Each number is 128 + 24 x the weight over its row's rms, rounded and kept within 0 to 255. Layers, rows and columns count from 0. The size above them is the row's rms in percent of the matrix's.

# layer 2 MLP gate, 512x192, rms 0.162, rows 343-366, columns 0-95
size [104 103 111  93 102 100  98  99 109  94 115 110 103  86  99  94  92 100  97 112 103  91  94  99]
[[127 145 139 120 118 159 153 153 116 103  89 125 112 131 133 130 123 108 138 153 149 171 131 155 161 143 133 130 107 142 168 113 113  71 129 151  98 120 124 136 165 171 133 139  81 147 143 157 112  85 137 136 110 122 124  81 107 135 146 119 149 131 162 113 140 130 146  93 103 132  80 123 153 137 145 142 120 148 138 152  88 176  96 152 143 140 194  67  82 143 115 167 158 140 159 131]
 [105 135 151 141 117 142 150 138 127 115 116  99 169 123  94  92 137 152  93 116  51 111 125 121 117  93 124 118 153 141  99 108 156 136 124 130 173 161  85 129 136 116 148 128 123 120 118 147 155 177  81  94 127 122 128 133  63  97 115 122 142 134  90 139 115 147 139 134 103 128 111 111  90 133 138 113  98 111 101 113  99 116 116 115 145 123 148 101 128 117  95 114 125 119 155 160]
 [ 88 175 135 144 171 132 158 129 101 114 125 185 157 144 138 128 128 120 125 160 105 132 106 117 107 126 144 139 128 130 187 134 148 110 169 123 130 111 118 151 136 106  90 146 126  90 131 164 143 153 117 133 119 143 121 129  97 126 154 147 130 101 110 119 118 111 102 111 153 123 123 132 147 111 141 153 111 149 137 104 162 133 156 115 134 129 136 125 121  85 124 126 133 112  79 145]
 [ 98 107 135 102 149  91 168  95  89 107  88 106 149 119  92 133 132 148 138 150 110 141 129 101 153 116 100 156 137  90 151 139  84 125 160 135 136 150 153 116 101 154 152 156 148 166 143 146 122  99 163 101 115 122 145 121 117 131 132 125 159 101 145 144 115 147 112 155 155 118  89 130 145 112 147 120 199 107 133 148 116 119  95  99 102 116 149 125 134 110 136  93 119 147  80 148]
 [127 162 111  76 150 111 142 154 106  89 157  80 114 127 129 112 124 104 141 180 124 105 124  91 106 187 145 114 163 133 102 150 117  81 104 121 123 103 124 110 135 109 120  99 138 145 135 154  66 155 133 167 143 150 150 115 114 154 101 185 169 151 156 122 133 141 102 124  76 112 143 119 102 155 108 152 163 119 128 109 128 152  99 110  99 112 110 122 148 131 142 131 117 133 119  74]
 [146 103 105  99 109 125 121  89 102 159 129 140 161 104  68 103 152 126 114 138 135 142 109 129  71 114 118 122 115 108 138 136 142 125 145 125 157 165 140 129 158 111 136 113 149 105 132  76 143 155 112 149 137  97 146 123 135 138 125 118 105 109 106 116 133 154 132 118 126 144 152 131 117 106 162  92 133 120 166 105  84 154 118 136 110 118 140 126 136  94 100  98 164  59 137  81]
 [109 130 120 112 112 134 116 167 158 106  95 139 128 105 120 122 149  95 150 104 128 127 131 147 141 110 128  88 106 129 159 169  83 140 121 120  48 136 127  93 155 182 147 137 147 143 125 116 112 126 116 176 107 102 132 141 103 136 118 144 106 118 129 120 106 136 154 123  99 120 173 194 125 110 103 162 171  97 121 132 164 142 100 137 128 133 123  71 123 151 169 113 119 145 112  83]
 [130  96 132 149 160 130 138 154  84 113  97 108 132 127 142 114 164 134 135 167 126 152 140 159 100 145  83 175 155 151 126 142 112 130 139 129 117 115 131 129 136 159  92  93  98 115  55  89 150 130 125  97  96 119 109  90 118 123 144 152 168  76 114 127 143 112 110 120 126 113  75  92 133 143 114 136 117 148 219 145  71 114 106 133 152 124 164 133  97 156 165 129 127 150 137 113]
 [131 115 160 146  99 134 123 115 179 123 123 133 158  97 121  98 110  92 113 128 119 123  93 128 115 124 132 114 148 122 112 143 113 137  94 167 114 153 116 125 125 125 116 170 114 141 150 117 144 126 117 106 119 115 133 108  93 114  98 116 177  89 148 107 150 109 118 134 123 115 108 121  75 158 166 107  80 110 101 128 147  93 127 166 108 135 113 106 110 133 118 153  88 168 178 119]
 [125 105 129 139 161 106 134  95 116 136 151 141 147 173 133 138 153 137 151 125 126 110 126 102  75 121 116 142 130 117 103 166 157 163 117 106 149 129 143 143  96 108 132 135  96 163 115 161 149 121 123 123 161 169 110 145 119 100 122 130 175 140  81 121 149 122 126 113  89 182  98 114 122 135 155 136 115 150 120 110 135 128 122 101 114 144 102  86 154 124 134 128 140 121 106 126]
 [119 165 149 186 105  94 129 136 146 134  79 154 149 140 129 101 150 148 129 125 128  86 150 138 135  94 132 134 144 152 159 130 134 129 136 141 127 115 133 116 154 138 147 134 135 138 131 126 161 159  89 175 113  97 108 132  86  87 174  60 135 123 113 121 127 112 132 127 134 143 117 132  65 119 100 152 121 115 121 142 101 130 120 114  94  74 163  95 127 146 118 171 121 132 186 136]
 [117 129 141 151  91 133 167 143 115 122 161  99 112 116 116 152 125 131  89 109  98 112 137  89  92  90 146  99  95 165 169 161 148 142 123 157 128 140 128 159 133 109 109 121 111 146 158 149 164 156  88 128 151  73 132 124 105 118 115 138 133 141 104  86 195  87 122 132 117 126 168 137  80 144 115 107 122 115 116 133 143 118  96 131 130 124 136  80 111 127 147 159 107 134 129 122]
 [103 146 141 116 127 141 132 136 122 148 116  83 100 141 167 151 148 103  94  86 140 110 143  85 171 103 116 100 125 116 115 150 138 125 148 142  94 147 132 164 127 136 126 133 158 144 130 199 132 109 130 140 117 112 178 124 122 143 147 147 117 198 131 140 129 143 170 130 119 136 128 119 129 110 139 129  73 102 121 123 165 116  99 150 142 140 173 178 128 103 151 126 131 111 137 144]
 [ 85 160 129 150 170 164 142 132 118 121 109 129 109 143 113 107 120 163 155 141 126 116  85 144 151  98 123 178 123  76 134 131 114 110 138 116 125 118 114 142 115 130 123 139 158 127 127 126 153 152 132 123 151 139  88 128 126 107 130 105 128 121 136 138 149 148 138 137 155 124 112 144 110 128 125  72 110 119 145  90 160 109 106 122 134 117 150 123 138 104  99 100 176 107  79 159]
 [122 154 131 171  97 114 169 129  94  97 105  88 165 131 170 108 137 126 131 136 123 134 169 115 127  75 140 150 105 126 135 141 146 123 102 166 104 140  92 126 101  95 157 152 143 102 158 103 113 129 126 129 139 149 137 142 152 171 140 149 145 118 124 127 128  98 152 132 126 125  79 128 123 108 167 120  96 112 108 146  67  90 142 133 112 137 164  94 118 168 130 126 130 117 150 123]
 [120  96 122 104 124 144 105 127 130 153 132  83 139 137 142 123 109 140  85 142  99  93 162 138 147 146 116 155 130 112 132 102 145 114 146  85 121 145 110 163 183  94 135 162 140 129 111 123 145 123 124 136 180 151 145  98 133 156 130  95 104 115 104 146 142 198 170 108 135 135 145 125 139 142 139 163 117 134 185 160 146 140 130 126 130  94 118 137 106 125 137 132 134  88 139  78]
 [129 118 146 119 155 105  97 129 124  81 133  76 105 137  98  65 116 122 153 148 124 106  99 110 127 141 109 129 130 151 162 120 134 100 109 102 126 113 141 151 140  83 131 120 124 132 131 144 154 163 121 118 120 137 129 117 107  96 100 140  49 121 101 100 132 146 118 156 103 169 133 152 100 122 125 102 123  82 137 167 107 138 153 135 123 134 196 134 100 167 120 135 125 147  70 141]
 [121  75 149 184 104 158 141 134 115 129 113 154 123 145 154  90 109 154 109  99 117 160 103 146 118 139 110 140 109 102 172 127 116  87 127 170 113  73 108 127 143 112 122 151 135 107 138 118 106 130 124 102 120 131 150 117 100 119 125 121  72 111 105 133 125 139  98 123 137 148  82 114  93 169 154 148 124 143 118 153 119 137 123 124 105 127 152 115 117 145 124 160 100 151 110 132]
 [ 69 145 136 180 100  68 119 100 103  93  98  82  89 127 127 148 126 124 130 115  95 105  70 126 115  95 107 140 143 139 112  97 100  97 125 170 136 140 155 133 153 152  94 110 130 171 112 140 144 125  92 123 145 127 122 106 119 148 122 109 175 115  80 147 157 141 132 130 131 141 105 136 108 124 130  83 102 132 120 197 136 132 113 120 145 142 203 103 131 128 122 180 141 173 112  99]
 [ 82 126 132 165 140 161 129 158  90 108 123 114 174 115 157 125 106 150 133 137 182  97 129 166 109 105 170 153 103 123 130 134 110 122 123 170 135 148 125  87 118 160 152 184 142 110 139  82 125  98 118 107 132 120  87 168 128 132 129 120  97 106 144 135 150 127 127 129 117 126 195  92  97 127 148 108 118 145 115 112  72 141 154 132 132 109 137  86 101 140 134 141  78 125 145 160]
 [131 133 130 135 101 120 112 130 147 144 122 104 159 131 168 121 162 192 161 117  96 153  90 151  93 146 162 154 140 153 109 144 138 111 120 144 110 107 106  97 174 179 135 105 137 122 133 154 131 141 118 122 109 125 126 155 101 119 135 146 127 116  84 171 115 138 103 109 138 106 101 119 118 130 138 164 119 113 162 134 131 115 152 159 139 119  86 110 128 141 154 128 107  95 139 143]
 [132 126 115 124 128 101 128 104 180 117 163 145 127 134 128 123 129 147 120 117 137 187 111 174 141 133 112 108 162 122 139 134 105  78 142 111 135 156 112 175 146 117 116 114 149 187 151 174  79  90 103 104 176 125 118 121 166  90 129 108 119 155  75 135 124 109 147 119  88 143 128 146 112 132 122 163 157 138 132 145 131 141 154  83  90 112 145  84  97 138 187  89 129 111  91  79]
 [109 112 166 145 171 103 103 114 116 160 104 125 156 144 102 146 151 102 140 131 122 134 106 102 145 106 112 125 123 135 102 117 104 108 177 125 139 139 131 113  93 126  83 130 134 130 132 117 150 137 109 113 110 109 109 159 100 153 115 122 122  77 147 107 172 102 104  56 118 131 148 121  98 128 166 102 137 113 135 124 114 154 123  72 133 178 154 146 135 136 192 159 126 158 111 156]
 [ 86 177 147 172 139 151 112 126 109 134 147  86 136  80 120 193 167 107 114 163 150 101 121 138 106 130 110 141 135 146 138 161  84 131 151 110 145  92 110 156 118 151 148 121 128 142 102 150  90 106 134  99 119 148 149  97 122  89 120 123 138  98 143 160 112 149 112 140 130 146 147 129 123 130 144 143 101 101 141 146 113 147  73 152 130 106 163 140 127 122 154 120  94 165 124 111]]
# layer 2 MLP up, 512x192, rms 0.159, rows 343-366, columns 0-95
size [123  90 109 100 102 105 104 103 106 107 108 113  93  95  99  92  98 111 101 106  99  99  94 100]
[[ 66 141  90 149 106 101 157 144 133 109  84 123 109 205 127  98 167 119 174 145 124 139 130 141 136 124 121 131 121 165 133 105 101  94 102 189 216 146 120  93 104 134 162 134 114 102 198 142 135 126 124 120 108 118 105 111 135 116  90 160 173 153 166 125 140 137 141 121 130 161 155 113 169  89 100 152 117 128  93 104 144 119 134 119 161 137 125 110 122 123  97 154 159 101 132 141]
 [141 156 119 147 125 142 105 175 119 174  89  67 137 119  99 105 117 150 106  99 105  82 130 142 148 119 133 121 124 153 102 119 129 159 129 122 128 142 152 117  93 135 139 145 122 131 117 157 169 131 124 127  93  81  89 120 129 120 145 128 106 151 152  99 170 130 123 157 104 154 127 161 106 105 112 158 124 137 139 124 127 139 132 123 143 164 145  97 126 161 148 132 135 149 189 175]
 [134  93  72  98 141 121 112 137 117 174 139 155 167 129 117 125 128 107 146 136 107 112  89 142 110 142 162  93 132 150 136 105 116 107 123 124 119 103 121 171 157 156 121 167 109 102 124 127 143 141 110 169 148 169 127 103  89 122 113 132 164 156  81 127 106 111  95 145 110 117 133  98 139 154  90 131 108 144 152 129 157 129 123 137 123 128 149 122 117 104 110 120 127 163 139  78]
 [155 161 127 122 115 132 109 139 163 121 151 149 121 119 134  82 146 111 151  75 130 136 151 121  83 130  70  95 159 126 177  94 101 126 120 139 130 109 107 127 102  99 123 121 131 116 107 115 113 119  97 118 132 175 107 146 142 139  92 134  90 160 117 133 108 132 167 106 104 137 129 137 118 123 149 138 103 153 149 101  86 107 157 130  87  80 137 129 127  73 135 128 127 125 107  98]
 [ 96 155 140 136 119 150 118 154  97 139 102 108 118 118 126 153 104 129 149 123  95 128 166  97 107  97 122 152  96 147 143 160 143  94 157 144 130  90 112 100 123 141 113 116 131 112 192 112 108 141 104 114 145 180 126 149 100 134 105 119 149 199 152 140 149 128  80 134 106 125  98 141 117 164 123 150 133 116 119 113 103 118 119 166 147 128  72 153 130 107 102 111 114  84 136 118]
 [135 106 176  96 119 124 113 164 105 141 128 164 126 168 129 116 135 124 133 131  89  81  78 170 126 140 162 151 112  91 122 124 174 161 170 147 132 149 130 135 144 147 130 136 127  75 152 117 132 136 131 102 122 115 129 120 118 138 104 128 126 125 129 134 125 110 111 144 116 127 137 134 132 121 150 143 163 140  73 176 136 150 109 110 149 133 143 101 177 173 168 127 137 118  90 153]
 [133 108 101 129 178 140  93 126 123 105 119 119  92 134 132 118 121 176 150 131  91 155 137 148 125  97 152 137 118 154 163 142 114 140 161  95 157 156  94 134 154 113 109 128 129 128 168 120 161 157 125 117 126 114 143 121 150 113 102 155 173 154 140 120 104 142 112 144 120 136 138 143  82 106 117 160 133 113 123 102 155 159  92 141 154 148 123 122 136 179 131 126 140  96 176  83]
 [118 127 142 136 130 180 170 117 160 117 151 136 128 133 100 133 123  89 138 197 106 134 173 135 119 139 118 106 121 119 130 120  92 160  98 147 134 110 142 128 114 123 134 116 128 143 155 128 139 111 139 133 128 148 111 136 135 106 129 105 156 151 117 155 126  90 117 165 141  66 109 163 154 124 122 152 145 112 134  90 111  98 142 123  59 120 159 126 155 134 152 153 112 172 140  98]
 [150 134 155 142 169 149 126 120  99 166  93 151 109 107 147 103 107 120  83 117  97 106 156 113 106 123 159 151  79  90 172 115 153 166 113  93 110 135 120 119 138 141 113  75  75 108 123 124 136 155 157 120 107 135 140 142 144 168 130  82 128 142  99 110 154 171 151 108 170 144  92 117 119 149  86 158 127 100 157 121 101 134 112 156 111 105 148 106 134 147 103  75 136 132 151 147]
 [133 132 136 108 111 131 127 130 129 115 126 112 103 144 152 118 136 145 158 129 120 109 108 101 129 167 135  88 102 153 106 117 124 158  92 133  87 135 143 144 140  91 141 156 123 117 163 142 135 162 156 156 157 172 146 107  97 152 129 120  93 121 158 142 131 136 132 137 163 122 133 128 110 123 107  97 139 110 138  81 119 154 127 124 134 167 102 117 119 138 170 122 161 122  94 147]
 [134 159 192  95 120 104 116  91  92 120 126 130 143 117  82 141 167 163 139 100 163 108 135 137  88 136 165 142 136 114 142 124 118 150 118 146 127 126 105 133 156 159 116 102 108 113 117 170 124 163 100 120 138 123  94 134 147 134 144 130 163 119 119 140  91 106 135 120 154 131 112 149  70 135 128 145 129  86 117 161 139 105 134 131 100 143 105 107 124 166 116 144 134  97 157 177]
 [ 93 164 115 128 154 143 144 117  96  93 117 159 127 109 104 122 153 108 145 168 151 103 144 153 158 183 137 142 165 125 108 127 109 160 149  97 187 124 116 151 109 105 150  98 117 137 118 138 125 109 134 136 127 122 147 144 152 129 103 111 140 119 128 155  91 141 147 119 130 135 114  91 139 106 111 135 163 125 118 153 170 145 153 154 128 113 188 121 151 117 150 156 126 130 125 131]
 [101 156 144 112 118 128 127 116 165 128 138 140  68 130 140 136 113 115 138 131 121 120 145 131 160 129 132  82 130 113 109 120 119 154 118  88 110 125 124 121 123 128 122 150  82 120 172 123 159  85 168  89 148  81 138 136  72 135 118 158 119 152 151  98 122 106  78 117 110 133 116 112 115 108 120 172 110 147 124 132 151 148 141 115 154 107 114 150 151 130 178 126 139 113 110 164]
 [141 136 113 155 145 141 153 129 106 120 127 161  97 122 152 101 120 136 136 130 122 139 115 123  99 159 151 133 216  77 151 100 123 131 126 139 107 137 125 146 112 126 126 135 159 137 142 119 168 120 184 143 159 149 126 116 127 102 145 133 107 122 117 117 172 133 150 132 130 137 131 112 173 131 135  90 158 148  98 143  98 110  90 148 145 104 142 108 143 163 119 119 116 107  78 150]
 [126 136 122 152  90 135 123 139 142  94 122 134 155 149 102 151 150 140 151 153 147 148 133 131 116 136 130 124  90 150 181 114 167  41 151 134 149 111 104 160 125  71 117 149  93  94 142  95 155 114 120 133 131 142 162 155 103 115 108 104 111  92 121  94 113  92 117 109 145 135 175 113 108  84 170 114 111 139 100 157 140 100 107 146 137 139 129 125 121 123 116 110 105 159 143 121]
 [123 116 122 144 135 145 130 178  92  88 139  65  69 124 134 158 162 143 130 143 124  79 101 112 104 158  92  91 148 126 182 152  97 120 130 136  93 144 106 144 177 115 143  98 163 126 125 180 143 146 167 137 145 142 154 126 152 148 154 111 167 134 144 100 138 123 133  89 126  96  94 128 159 153 100 126 118 140 138 117 141 138 140 133 161 115 160 151 147 101 109  98 122 103  92 144]
 [116 112 131 126 107 128  95 144 132 150  83 106 141 123 134 115 156 141 113 147 106 148  85 105 132 156 140 165  74  89 144 109 127 180 116 165 152 122 109 152 149 159 132 138 136 121 150 134 135 126 149 108  87 132 117 139  86 120 139 119 134 135 136 168 123 140 135 136 134 121 136 114 119 158 112 107 102 114  99  90 133 117 174 114 152  94 122 137 129 102 139  91 153 102 130  92]
 [ 94 151 119 134  88 142 110 128 128 113  82 121 140 121 148 148 141 153 141 180 149 117 141 124 126 130 106 136 130 127 112 103  63 116 118 129 128 101 153 122 117 138 116 109 174 172 154 106  97 147 123 144 120 139 115  79  97  85 144  90  93 107 112 109 145 118 132 140 103  94 146 141  93 140 142 110 138 109 146 120 125 157 147 136 109 127 107 160 111 179 124 111 116 104 115 156]
 [157  96 153 130 141 103 132  96 133 121 178 133 131 104 128  91  97 104  98 144 142 124 144 162 125 111 168  87 149 149 134 111 132 125 106 135  98 136 112 133 128 148 116 138 162 137 160 105 145 140  87 148 152  91 131 142 137 126 117 147 119 127  73 144 118 139  71 160 125 116 152 186 106 126 139 123 120 129 119 103 129 125 135 118 139 133 123 109 169 159 119 177 110 144 148 133]
 [169 148  75 173 154 130 143 128 155 122 130 152  98 178 122 124 138 122 112 166 124 122 147 142 137 122 143 138 140 115 168 141 114 105 156 136 124 106  89  64 168  98 139 123 126 176  98 145 148 119 122 127 121 114 117 137 150 107 155 130 179 156 123 135 134 159 105 117 173 133 110 105 128 101 144  90 130 128 123 154 156 140 128 133 131 141 145 116 160 182 142 133 140 120  98  69]
 [141 108 133 161 136 134 119 121 142 132 137 105 138 108  90 133 135 150 167 122 119 135 115 137 148 113 160 112 163 112 125 158 144  98 112 114 123 168 119 121 125  82 125 160 101 134 167 115  71  88 138  96 133 124 149 149 126 142 144  76 125 140 124 110 122 138 148 157 119 139 110 113 161 180 122 114 106 126 133  63 106 157  89 112 110 132 105 143 149 125 119 128 136 149 157 119]
 [120 155 133  99 139 161 142 134  98 118 112 119 144 126 113 124 119 157 121  87 180 125 136 147 151 119 138  86 138  82 156 100 142 136 142 130 158 184  80 149 134 120 128  99 121 152  97 154 157 100 154 100 122  89 199 148 103 121 130  90  94 149 148 114  83 180 127 155 153 185 129 169 123 136 101  99 112 107 140 123 100 145 177 145 139  91 151 137 178 141 159  92 105 111 129 152]
 [118 114 128 109 110 138  98 128 140 191 152 144 154 116 138 110 110 137 120  55 143 157 109 122 148 137 107  99 114 127 108 130 128 125 136 156 114 119  98 118  80 113 112 110 138 181 128  87 144 150 125 108 106 110 117  95 154 156  72  86 147 119 160  98 132 176 119  79 158 131 104  98 104  99 164 127 110 126 136 132 125 152 120 122 120 141 114 171 176 134 143  85 110 140 153 114]
 [124  99 167 111 158 143 154 113 148 118 192 115 132 141 144 128 131 137 156 129 127 124 144 136 182 132 116 139 112 109 136 123 121 137 143 113 167 145 130 134 167 115 162 108 125 129 137 106 179 139  72  96 120  99 123 138 107 115 154 144 119 125 138 153 114 132 190 149 129 115 130 128  96 171 147 105 152  95 110 102 142 102 129 120  67  73 132 138 132 122 151 138 110 163 148 123]]
# layer 2 MLP down (transposed), 512x192, rms 0.153, rows 343-366, columns 0-95
size [107  91  99  99  98 102 107 107 107 104 108 107 103  93 100  93  95 105 101 108 101  99  99  92]
[[106 133 122  97 101 134 164 137 126  95 104 127 119 131 119 120 133 103 135 121 147 127  98 147 128 120  91 138 150  92 163  95 111 114 121 183 188 148 139 126 150 194 144 118  78 132 121 164 160 159  97 117 109 130 111 129 151 120 153 157 158  97 152 123 135 151 157 153 143 109 160 119  88 112 146 136 115 152 105 132 131 128 122 137 126 160 146 122 150 117 118 165  98  74 115 144]
 [ 80 115 155 159 129 133 155 106  97 130 132 149 153 142  91 116  84 133 180 108 139 118  99 115 133  94 101 126 110 132 130 128 130 126 117 128 101 120 117 146 120 124 103 140 118 164 118 174 141 116  76 164  95 177 127  81 107 101  90 163 122 103 128 104 124 122  98  79 109 124 168 140 140 130 188 100 132 103  88 113 117 138 130 146 137 132 136 156  82 134 129 124 122  87  99 145]
 [134 150 117 139 164 156 159 121 132 120 122 103 131 130 165 137 139 162  97 131 170 121 159 123  95 130 114 136 117 129 143 111 103 149 123 106 146  97 136 154 102  94 126 120 151 131 182 130 127 107 113 135 107 109 144 137 123 137 116 109 108 106 162 147 126 134 113 106  68 148 122 125 131 141 156 142 132 128 107 149 140 143 111 149 147 116 132 233 108 128 103 132 160 102 145 133]
 [108 117 131 162 100 116 154 138 120 109 152 109 155 123  89 149 143 144  79 133 111 110 111 115 145  90  93 163 138 170 130 115 136 162 105 109 122 127 107 113 132 152 123 108 125 112 120 114 123 151 122 183 139 163 146  72 140  96 138 100 101  91  94 126 132 184 149 137  66 137 155 196  90 144 113 115 142 109 121 119 145 138 172 132 106 119 109  81 112 143 109 120  99 113 131 111]
 [144 102 139 146 130 147 135 127 125 131 128 147 160 121 145 145 121 166 104 139 169  91 136 140 114  69 127 141 120 137  99 119 177  89 107 126 139 115 128 126 124 119 137 127 134 124 163 168 153 113 121 144 101 104 139 115 142 122 104 123 127 187 110 138 130 116 125  97 140 122 109 121 161 119 152 178 145 153 127  82 114 134 101 133 148 127 101 206 120 124 100 115 126 132 137 118]
 [103 111 143 109 107 101 127 134 110 140  84 117 148 129 107 124 170 110 139 130  84 128 124 123 113 114 132 100 119 117 116 115  86  85 114 126  97 130 131 110 145 155 141 115 126 139 131  83 125  90 103 132 129 148 152 163 113 102 116 117  81 135 171  68 122 116 119  91 173 106 126 139 107 160 134 109 106 128  99 103 139 137 103 121 116 139 151 220 132 127 129  84 187 136 150 102]
 [142 151 137 110  75 175  73 130 138 113 155 118 150 135 131 125 133 162 102 119 137 127 118 143 142 133 135 149 132  84 144 149 184 116 135 109 143 137  94 139 162  49 106 156 174 166 156 119 136 115 151  82 130 164 141 113 162 142 152 136 178 144 121 105 143 154 113 128 178 146 101 110 109  68 106 144 137 138 117 126 146 113 152 136  99 139 120 108 129 122 138  95 140 108 127  67]
 [148 154 131 143 191 133 125 106 138 127 154  94 120 121 130 127 135 139 140 122  97  49 115 121 135 147 143 109 103 118 115 131 142 117 147 114 128 151 115 131 103 122 165 120 154  62 154 169 120 106 147  86 168 156 164 107 134 177 127 137 105  90 142 159 141 137 135 136 133 149  97 136 157 148  89 122 166 141 133 105 152 109 127 118 125  90 168  98 144 123 120 111  90 144 110  82]
 [122 115 141 152 125 164 115 101 101 104 128 160 111 114 157  92 148 160 103 139 171 153 150 139 140  91 143 154 124 130 130 105 112 153 145  81 129 156 137 133 128 112 164 102 131 125 156 144 120  99 122 159 122 114 156 106 112 126  91 124 170 110  69 141 118 137 125 127 110 123 131 131 124 140 124 115 135 151 147 111 110 144  69 127 169 114 140 183 155 156 124 136 161 126 142 139]
 [135 116 142 106 114 124 145 124 147 122 137 115 123 158 131 159 113 146 114 135 120  86 115 129 162 150 135 105 118 171 114 141 130 146 141 119 153 145 142 138 166 136 121 152 125 153 112 184 142 108 121 130 123 168 143 119 105 132 148 144 127 154 111 133 150 160 126 149 114 153  99 149   0 152 116 133 154 117 139 102 161 128  34  96 117 100  63 158 137 113 154 138 137 109 111 128]
 [115 116  98  97 111  87 128 116 170 123 130 142  99  86 108 124 121 140 114 139 120 141 119 138 116 105 158 130 120 157  95 148 105 144 116 132 139 129 130 153 191 107  88  79 156 139 121 132 182 115 168 130 136 144 109 109 167  60 113 141 156  97 150 106 144 115 148 162 150 168 122 132 146 137 146 130 150 128 177 130 148 110 140 131 129 120 125 176 124 126 104 105 146 123 151 182]
 [ 84 131 136 107 135 125 138 126 145 116 100 173 118 155 124 141 117 119 148 127 157  98 158 124 117 119 109 150 162 140 100 113 102 126 140  92 145 155 180 165 145 120 116 136 146 125  94 145 117 149 146 134  98 142 161 136 124  83 162 108 113 104 141 173 100 127 107 114 139 116  99 104 121 168 112 165 130 145 190 135 127 126 138 142 145 138 202  89 118 148  87 140 131 137 135 132]
 [116 117 177 118 117  90 112 138 146 107 115 111 105 158 160 112 167 100 141 103 159 127 103  47 123 135 136 142 111 126 140 152 159 146 111 146 136 128  97 159 101  96 154  95 155 108 101 116 113 150 135 135 116 136 141  96 156 107 109 127 127 139 126 126 123 134 150 136 149 107 177 147 174 152 130  99 103 123  99 115 142 141  77  89 112 132 161 106 130 145 101 120 113 141 138 152]
 [135 137 128 141 139 127 145 137 143  82  99 128 156 142 120 143 157 121 129 121 103 174 148 107 142 108 140 140 130 101 136  65 154 167 113 115 159 124 162  84 137 128 101 167 129 121 111 160 130 152 147 146 114  92 151 135 155 131 105 132 124 151  94 136 100 115 133 131 104 111 102 142   0 181 124 169 124 148 125 103 151 140  90 126 152 126 117 165  98 135 164 133 159 133 106 148]
 [ 89 151 148 124 147 104 111 128 127 132 145 134 131 125  90 157 141 140 172 186 133 138 128 141 139 112 128 144 112 131 137 123 150  92 128 145 143  90 145  83 162  80  85 107 140 140 134 141 131 134 126 105 168 140 160 125 157 146 119 108 107  89 160 103 184 132 129 139 164 151 157 137 135 109 127 138  64 115  57 154 132 126 124 119 110 101  95 132 105 134 132 116 140 181 115 134]
 [142 147 141 128 123 116 120 146 156 111 110 136 147  94 137 128 137  84 121 136 113  98  71 161 121  94 175 125 107 139 141 133 123 118 141 119 146 140  92 152 157 113 131  95 103 138 125  94 107  74 158  93 166 113 134 152 137 137 110 145 140 138 160 133 176 118 143 151 135 154  99 133  75 117 169 103 146 144 129 125 103  73 112 100 109 113 115 154 108  98 156 142 149 111 109  96]
 [143  89 138 137 141 125 152 126  62 193 143 131 147 117 105 130 124 124 139 117 134 158 110 102 115 108 122 104 108  91 151  86 104  74  72 168 146 149 156 124 146 120 133 114 164 114 131 113 120 183  75  97 188  97 124 148 125 115 154 150 118 117 125 118  99 118 101 149 161 131 139 128 151  83 101 153 114 124 158 138 111 104 161 147 136 144 155 147 178  74 125 127 157 148 127 122]
 [136 110 149 118  96 128 110 108 142 133 129  81 146 149 102 178 124 126 122  78 110 131 135  96 134 140  95 112 129 135 127 131  95 155 142 124 128 137 141 132 107 156 120 162 124  84 121 133 102 148 142 107 126  79 166  98 147 140 138 170  83 112 153 143 138 108 146 130 153 100 105 130  99  98 137 123 159 106 155 103 143 148 108 120 108 170 184 127 124 104 146 119  84 136 153 171]
 [139 142 112 127 142 140 103 150 124 145 135 172 173 101 154 163 118 123 101 120 120 112 102 134 130 146 132 123 107 133 116 116 105 141 152  76  90 115 138 145 170 125 144 172 139 113 152 125 118  51 159 139 151 141 153 135  88 120 136 160 118  98 139 148 123 122 148 175 142 125 115 149 142 155 166 143 137  93 124  90 124 121 147  76 158 101 102 154 106 134 130 105 147  92 132 134]
 [167 121 133 131 153 157 147  95  95 135 158 100 115  56 128 129 121 119  98 118 132 172 151 125  96 133 156 139 172 110 138 137 112 114 105 129 138 121 160 141 152 117 132 151 130 150 146 136 130 155 162  98 100 165  98 138 118 116 155 101 137 130 133  97 148 174 172 148 105 105 138 111 141 164 126  92 116  95  81 152 136 150 111 133 112 146 113  88 126 140 130 111 136 111 134 141]
 [110 112 119 135 134 133 122 107 114 173 153 150 149 145 143 108 134 126 112 140 112 122 136 153 114 131 107 167 168 118  72 117 152  80 124 115 128 105 137 127 132 139 125 155 110 135 107 120 181 118 144 107 135 114  96  96 117 125 153 126 125 133 114 129 135 123  85 154 146 113 116 120  60 118 140 140  94 122 156 122 139  99 145  94 104 102 180 112 120 127  88 117 134 101 140 129]
 [159 157 132 123 130 118 122 122  84 163 114 101 133 173 100 123 135 150 173 118 118  71 101 128 146 113 114 121 111 138 182  96 139 160 151 127 114 140 100 117 187 139 167 109 102 149 116 124 135  89 132 170  73 128 175 115 119 139 126 115 149 125 154 104 143 140  83 154 105 153 107 125  94 110 114 107 148 114 143 130 121  96 127 138 175 132 120 122 159 135  95 145 128  92 111 166]
 [194 133  95  78 112 149 141 129 113 124 206 124 118 116 135 123  94 146 138 100 146 152 146  99 137 110 142 138 143 105 156 129 175 167 116 135 134 113 190 167 150 147 158 145 115 106 113 111 111 165 125 163 144 145 129 121 140 125 135  94 147 168 131  96 114 180 126 139 138  98  87 128 126 136 122 129 145 149 114 123 135 162 110 159  95 140 117 157 100 156  76 110 124 138 189 146]
 [137 107 125 159 133 147 101  73 153 130 139 157 115 138 116 144 134 146 120 128 113 150 166 123 161 124 160  95 166 136 109 150 128 122 115 113 126 126 137  99 174  97 139  95  97 135 144 137 168 141 149 143 126 136 136 155 104 134 148  91 127 136 128  97  91 166 175 126 141 154 122 124 174 148 128 147 104 100 122  98 140 173 136 123  94  90 143 190 125 140 187 151  70  87 174 128]]